Weights of a small transformer language model.
Size: width 192, 3 heads of 64, MLP 512 GeGLU.
Architecture: no biases in attention or MLP, tied embeddings.
Training: a variant of Muon for these matrices, 381M tokens.
Each number is 128 + 32 x the weight over its row's rms, rounded and kept within 0 to 255. Layers, rows and columns count from 0. Numbers have three digits each. The size before them is the row's rms in percent of the matrix's.

# layer 6 MLP down (transposed), 512x192, rms 0.12, rows 304-315, columns 0-191
095:186189092091123067139159164143137140071085109122097081132078176145163114122176101163112160145164147169139102171159161167173152127140125145144124147140105082181120129060154179127125131177106098233121145140131158141115133138141102150139136089132135159091081123155090197174152162149157134065125151208095083147113152124095085096162165132143132133120125091112165083126131144162067147095152094207135071092113102140112132086153080109103164136148057092102109133132163078137133130108163121126167117126116110104081111087179085115096141164115148109161065147173153090085127156114123138151
112:151121112167134138127114124147125125100122123158102080054175092157085101158120122108107136131111142153111146163101122134115147126151143157094145084093110149116080177167098138113109171125101137089123098125118203156135115119160137087099129150094104137122145136161117116082083162114151160189255162029075192120140143154099130145149101118158154126173168199201125158114146095096135158121158160119125148103141158117099147100108087169159065140174088122110131096134113113135123185120147147136045140147128050105141125126219124105132088083110127064134113146142152143144080142150120120140
092:181115146125145150139164073090101131168082114089070159153129197184152141098153104165150157102088106120143173143131165122137102088136133116135145134103096135117101106158154161115197102146116083134101171130152080170142116147125124124143181064138119143149120121100163072144154153111165129142147000182082101110136136157144146179102172093098102181173131051096130149102175131153121120124101140096125160188143138084139043120118111098119161116118137072152132166132118156123113161123128100157129171100105142141128122129058151123130160092059114153101094164114158149199125146113125077118
097:077134099116141088129096099134162140087177087104115104180083100152090178166055119059103141162132078195142143136138109108135093162077135118112123134129139136120158150095134096111135161138147127178130150125088125106161131168085156163123123173062121179115126078171128174168093206175068170189151064132145159124159158182175106137117205101145133114171121128143090102115060078157165160095143115194146109127107129159123121092175121153131106175148162145131142153113151118096067172123132193147134127109154127124123076100154125133080136123131048087107140164098164114099114175088123126125
101:111121136171122121108083103090125105171177104127145110120146121143070062107095131083143107155111146057150128153126152157092139090154086111137160144129085209192106164151105138151147162119112114142087116112154156124138107134158096138080116193107115133163112130069148155138134124094195102158065185128082142157135134101154097128086144112183044099195125125138114127143133077090120105096079158116148120203110073166167095143067131140175127105107095095100182147103159168109094100117091142095181126128151108119114140152183153129092163064191110170166150155115152173187184129115161133144
098:085109076056094121122141113123173139110175165127124210134124080073131175114137072117092146126131141096165146137100085088107084140130196062164136107098109153105103132095127150135115089139102072150098160102145104105180116105080160109117120167113137176133121214127101141176136144098129153156132092139116204110099204154156141086174126142067106116147175137101133113117190148082088114085128150123121108125190161158142102130117088161096100168161108131194128117086172055080132112076150139169096152107197121130075124126117089075127130110129141090095144138099076126097090106130153123141
096:198122106156140097092162152141132146175108155137117173149184141120114151106151182093199133180075095189155151157168084137075132138140194178145085131100098160146157164047115142097117121121130146175106154117121152085114095107103142139151081156139135088162175096133160098119154124179127111097073144132132109096104131086168090134108177152108122136128107206168169127149105064145136164120196124114109122148166126171176148181082118170119138147119144064102119149116172142086128126079096078091159154162131129119091141139121167130100132130190139079153193140083122144156128057159126192151
098:121150170087093110101159120119092114122061148139143106110084170096149089174151065130127178107086092127142106108106120116112080136146086129090155206125117136157168097119153153159105150144133096140139157098143118155121157136126096118077132121200121129199105143069079106173095117152136132111144024108107133162119159154117140142228114147165136078150119085110109124125162098125120124095144162080105139126106138175118086118079113155160150146152112199038114107147153128148074150068125154070103154105114140142092195140137086130154095110109182158121077076145147127110136178152134094202
093:131156143133127117101161154094152129132137107121140116071137129186157140185173120136160175154151137157108156140119101135070170146133137148129150105115179112143115107098146186077139155159196103141169076110127125116072065111120079108141141088164194124154114112127132177103175180109054149151179155114160134141134074143093117118142113139075132188076109065077078152039137141117190124154072086119099113164124129179096183138090155152090118156132101175181186094113126148087094084124098137170125175085135145124100134132161123093116093108095116096110133160153090119133033135167104139145
105:119092154099100139096107099110174183137144093168131160111114145182144103154145127128096080136160187067141130166081137052105149104100182076101100106143126094127170158048080174108135139170084154133097121139130112112175115169138082168164130129152138030072134188135139149154108111155141118089171165115161134145152150150103085102170152110069167117168134139160137119154144130125171169112104124151120143112167162129065062147178137187091158128128107113200153174120139128135131126136114215106124150082116149134151136139146110076136124112166095203109097124104104116125124167169153192170
102:168132116129123112142139122114144218145163109196114103125142084173146190177142126140083145138140184159070071125145130110053094148157088092084105088134129129121129163088124132073133150159140133138153202148093148111140203100126104101130127060098103137116131083124065172087142128122169116178153254154109144124122088103129166135144107124166128165129052151144186144126114100079148119195131092117132131148105165086128107142165161128086111141214069077152121099115143091152128133172119112148143165173109091074134117114164111145100126117123130069125143121155116116099101136136145150147
104:154092153132100122170153139162121139130162163222079096073138156114158095114156104133116135138188137171109172098146121123135077169139194121092124173162176192115136127112114091132120124114157112139144132139133132134120074090101119145167129065101085112109086113132164170064120113144080079141109169111134118143150166100065175201115111144130111142123115140142110133154170116113081185150136151137101146125129097215110160118101119151103063068137171149095167162089161136119123103123191106112122142094138199121100041136113113044124092090115096111151184143118132172133141197071105143116
# layer 6 MLP gate, 512x192, rms 0.186, rows 305-315, columns 0-191
093:155139058093181119153100012097124088089141104157110131161091162174152153141107143157127137109113086131119116119160171102134106113070128101139151111135125175171146214081117088097180076087104163116107122101126125094097148061108167155079173103146177121132145102133142133135109138143136172116161088183172107150124092159194203114104102151099086103074115108117167133092116134177074136123110121126168175070150099139094129179107150121146150179131130121089126184121120078137153111146108132161080168122142175186120131147138114117152157107110153090193109149158105120114202147119156074118
100:159174168098142112071202081114146102141149190130134114135135130156166119131144127141153126096138131166100157154122078160156105154143134106121128112167185113080084062170215123061118152172154106141102157118123072142097113157066124134137129129102132165140109143126148124161125107115142121111179164198101164106141112147122108096111180168102117178138101073159133117075128108129141133146191058092116142148151165204131136127117147158184088128102110137146169154126097118089059081071108103141135159108150138125065125146121210066098217161114167139103106144099148105135135166158182140157
102:170129134107145082168138125169125166110154132154088130136094126195119135123093140123105108066114135101124124112126090160115046100103137123130142140114177157144108115147166161151151127173098113030152071156116139117033138103140134126118180154146158200125099085192028182168143072107126126103059126130143141177158175197104123213160126152178155181092117128177112136139157126132109147106114121141097125147115123133147109157103132109106159098127114082113139096121126198107129159128134173126109164118071167180135137150128132107108143064134129108076067136140090107168149183122091092147
099:166131094084116109126178116147147076170115151148096119128153139120142207081163098142142177216058141119072124108134173143094136160106115093123139120132198116188098153145117108145154184154175137131066094104076138166141099092118117126140125090155120153159135094141086130124132166162121112122090191141154171115164120120145166147174101136146117173113101124092121070090128089092072164126134161118152174055128139144143135130142131110138160078154157180126160110161111104121128182114150129237122179114073130166171118067112141103172115179156149148117128093100113163197136153140094074161
099:166096140072153102194089122132154115184059131140059093106130143135122150108136124140127129051152183090161164135179174120166143111116105138129114185113112147138162092104154159051192178149084151117104125152154153193121108118160092084178149083151154126060164118135165152076112087140165117119112144104165106138092079180132136117099119105175143140110188157149174072080111126130130071136127111168120132071100064108144100160150143139147139065105117135076128120106110136193166112165130120157117105105111146072116083120093113216098119151144154133148132174118108157136147113167159168168
097:103132175092157152133109096157115065112089096131101117097064228143150105158119087151141100092137155111148123115052085129138153040094108057148140125112197066120142141130172113069105128141097153160106156120143092133127096147140104128143144125140106130141058127172116130068127116128108127142123156098172096134149127185112160112137136147156136173099092122172074170136148185122122110105104163114145066143044165103108120140152128121167172099117108176127167128146074122132152107102181184141070101105121116138104144174142201118132087115061113110087102177102118117149094157135082063135
103:116129095090187153147095130165148132115128136132121111138138150118146168190117129161101134212144168175115167093087117177163128072116160091073144151071121172076121128124125156126066144170121134145083134126130174185128136116081129125167138136140095171072160160152142084144142141180124090163169133186083138157132125126133160064108156097087126130187148110095089074112157180151125138086124099154119060152086130195170119075109119095108104131122083092122138164140096139077134111076148098078164107103147113154044138095129128086106058185093118095130130088153183137137122173120146119188
101:136114127164136096145113151135111170109082112117152096126099134118151149158106134154154183113139174088099127129089155197103122136145135080136160148159096079135144152196128075134138182179150130165179152179139096154143064151138120099118174137154181136114153148168145134075099190114129108140184168100164131145123098095033085124199133099142066106106103093126147153123146156101120089119084136080151150087165170128111132155090149125110109139106124085102165093139132147169064151154155115140160178090080055124128067181122141096173097142084093128109080113164109197112087072127192140140
110:090152156130145126191107166136153143094150148112119101152110126087119130072132149148087138107098174161102131025177101219131134138136092133147113090148124179078173136095167106125127130137144117099122154080168127109123170066104172094055140141156091203140163135163181143121080127106152124180135129094078122090124174136157165162084113099170108150152132140116128095093126108108104087135129116110163087172061147132213238156143131132127099121125121170111106124118137117076113195127143052158103129108150101139176102097120157116103116087118127088155152173176098111135125098115122162103
095:135074115112130087157075109155132080095178148079157136114175136174150147168132156138115119126095094073132133101106122128130150152119146131084152151133169124109136194181132132161155138126169175141088143140174185067145097142133125154106090169112134113121154175161119161076138157135000120065090194125153135130140081159191123067103117097116116124123120149075115133115124150160155125121126103157082115146086128120101169124111148156074156039113151154074153109155109156113108134127122152153069088128120140141124045113136156115136139095172110083128165158126152100090169128130189167160
099:108140140149128140155117139159086124098153118114130128138137090186180103146132134079090160164126138172127147111167125131130076154092134116132166151107081115102129131159099101059083202172138116152170139122107110130144147121139138125103152136111121168206146204123128209162208120111142083121101120038146082179120136130112211095093118157087129097161090084131204097162125129154137096105113151122163143154101135134208103160137076143150160121134141140099168166091145097202109088132167165122160107158107155135118141082157160116152105144122086109134216137173122153149150156156080092071
# layer 6 MLP up, 512x192, rms 0.2, rows 305-315, columns 0-191
104:126082115164117120049102180086082063196107119159130095137106186119191162133147112084077148129133110067086137091155144104172133159118138142120101151141119121146096096107149142145135128131095104139111137133103127141156168105185088119180099142125124207064161128137160074045157066103131188171147070172060146141144190161080108160123096126080101137112147148144090064117108147141148121115164159139135085150125159126167108120085114151098113126163163163158105130132108150132093153136120135122110093167112136045072102135144078127105149189123162146060100167130105114140085109160141140093
092:124146136153128078089087178147146165119143168138073107102182113103140179111148222130112134206081106087120110094086129152133153119129149162091137174107130167135120157153151149120068144091164152130103152154102096156083153084155163078104150165149107148104147104141099072123116084111077160130165127130089118145189179141060141111098168141125146105124084160100113112095082179172125126108133186164104213120115144172140088174089199131117104144062116091151164110126136129101165108194111136065163106087173099063143135084141136184180151093113116124153162150136118118094162121125108131143
097:145136163119060148109119139168131090183096156170191091156134093105138165175157065093148179146133123131151108161190096125137150112153122066102170180133122096140121115123095162127096150132124123078111126118173114144111081114105098139111179126162133073148124119187208122154123107030109079050144121102137090151116137124138149119167091096198148086124105164126101090089160118124145082082147143096125178145115144119180182141086109118101128184151106155109109114125146076114082127113160099125100118080123106128175114114055098114192109123144056138083085078093136167080136101137098119143
091:166117179120143098134207149167097141143195118126100115153119118165124115122154099160097121104139112157066135146110142154103117120165134124091091188114075091113107154147178164127111130054185122140122153167128139130121102148095139119152099100147075085098170127115153156131082072123087105137114184179174141106115147077159125091141052104173165147063128146134145105162199155112117107173176124151088158175097148138156128124092105168143115108069124160220060125168119127192162159098108139200117136140099136101081115064104162133108126119123065112049143078130115143137129153121108113134
099:123149155138167133103175211143030085168130179133145067167148146178142075159119166117085130126158143127134128116156131180156091136097104126074144094160107147144119128144144071145084088147146100066122137116130096143103100129118117103057126151127134113108124105119155156173123179128085072114155133072140073087166085095136136212085190168152150163092149139137074076181094195128122131091155107098131105104161150134102142161122118080086078108180120151093103184162084160160159102146101064100096108159113126122151155132094139135162112180112148177119111121142170130115168170131109157131
099:132121131129156144123117112124142095095131125111149085137198126130150115164144066174105145084138169083092119133125141071121140091089100097127128140190122122084140116143152065138137147116074150154140137177181095147159117107059160105110170137203106128197077159097112146117140181163116143168087172096104127125152132137095161166170092129147138135079152120119141136108138103082127073124070142065159120068111086109065114102118145142148097159164124151169150138091105126183132145155169171169137126001107124174165200139132106109106136084133140114105144091148164184137154167082177084102
108:105091129126098108088137167154167093142151146115153123117157116132082105114231128085139134092140176133092106106156140102104208187154080162148118145160143123178121179120111074139117159137140157166089132131130121097165131138130107120072089129089132102126137133138133111143122171136141155092115086108164164102143145160101100146138110107117145133124146216059072187163152124107157137082161188163119101173132128175142202163175166174142146121154166174149184142181143154125103171136099182134114154147059085123195124100162103102097122186173135053104141161157109121141100127196093104144
098:164179158109076111158094088096146191142163128163161124102130204096153133144144110127129132143140173122138173128141092160129070112094125105117074108095126119164128178139144200096095093164110162103141132127119141161125185179165193151139119168125086151124147143116128150170134086140153162106042188117135140118128143120160131177165126091126201129159141112197114084165168149143053151105145135150095104110170066162149125138177087121117135174097167132094097109115084186123166166130106130093079104120137110124060159095078092158167120134169128178177116113087096116063159152082163132140
099:100093107159107133126154165112096155119154130143129122140136118173072120147111172131114141110163135149144094144148110105188147127144094146131121151145125109121110151143083116115112089073137124160068149156119166121126131098152143152105095088120125114066065151188106104108188140118152125133064139142173138148133116111081086123172191105126157196141124148158170161151117123141080175202187168178133169159194082084100063146105128088144108150143169103114093175081111168130112118188123137205099115135126044173126142089104129123099156141180179124113146141063132152184134134139048093051
095:141091128129140134114135075125121063091136139082113129183100170133089141106048137092133099133121124120155165152093048087108121096098118156130106154157165110134111055153112125104105140107124198076114115105107168145144069173132129093102120149172131145131085129153083133161128142126107127113121158141070095078176154077137080174108125156141143159103155099131125079096143119074116038155082149094089110173143108117086111127123081157174120108078158097155152076112139159172123079089153078085096115128187162119150112095104146076115136131069113180150038111145079155147115106163168174096
102:087102131144142142140121134110096131193104127078105114104117112074113135142125135119111107166142128136123203065072143113085135056131163228168122090134111132120094191132123076117140122102128161140099160109095121101113166135157196174102124099143159112180160081092141125067148185113082153098120172155114153138114129115134157079136098153103102127173111098126138118195146170178115163109156149106153180115086082097115136094089121229154128115155172105131169140154098119140159162107150134122100112117136227116119173137150132102120159109075139205171160111153159054107173120140122159139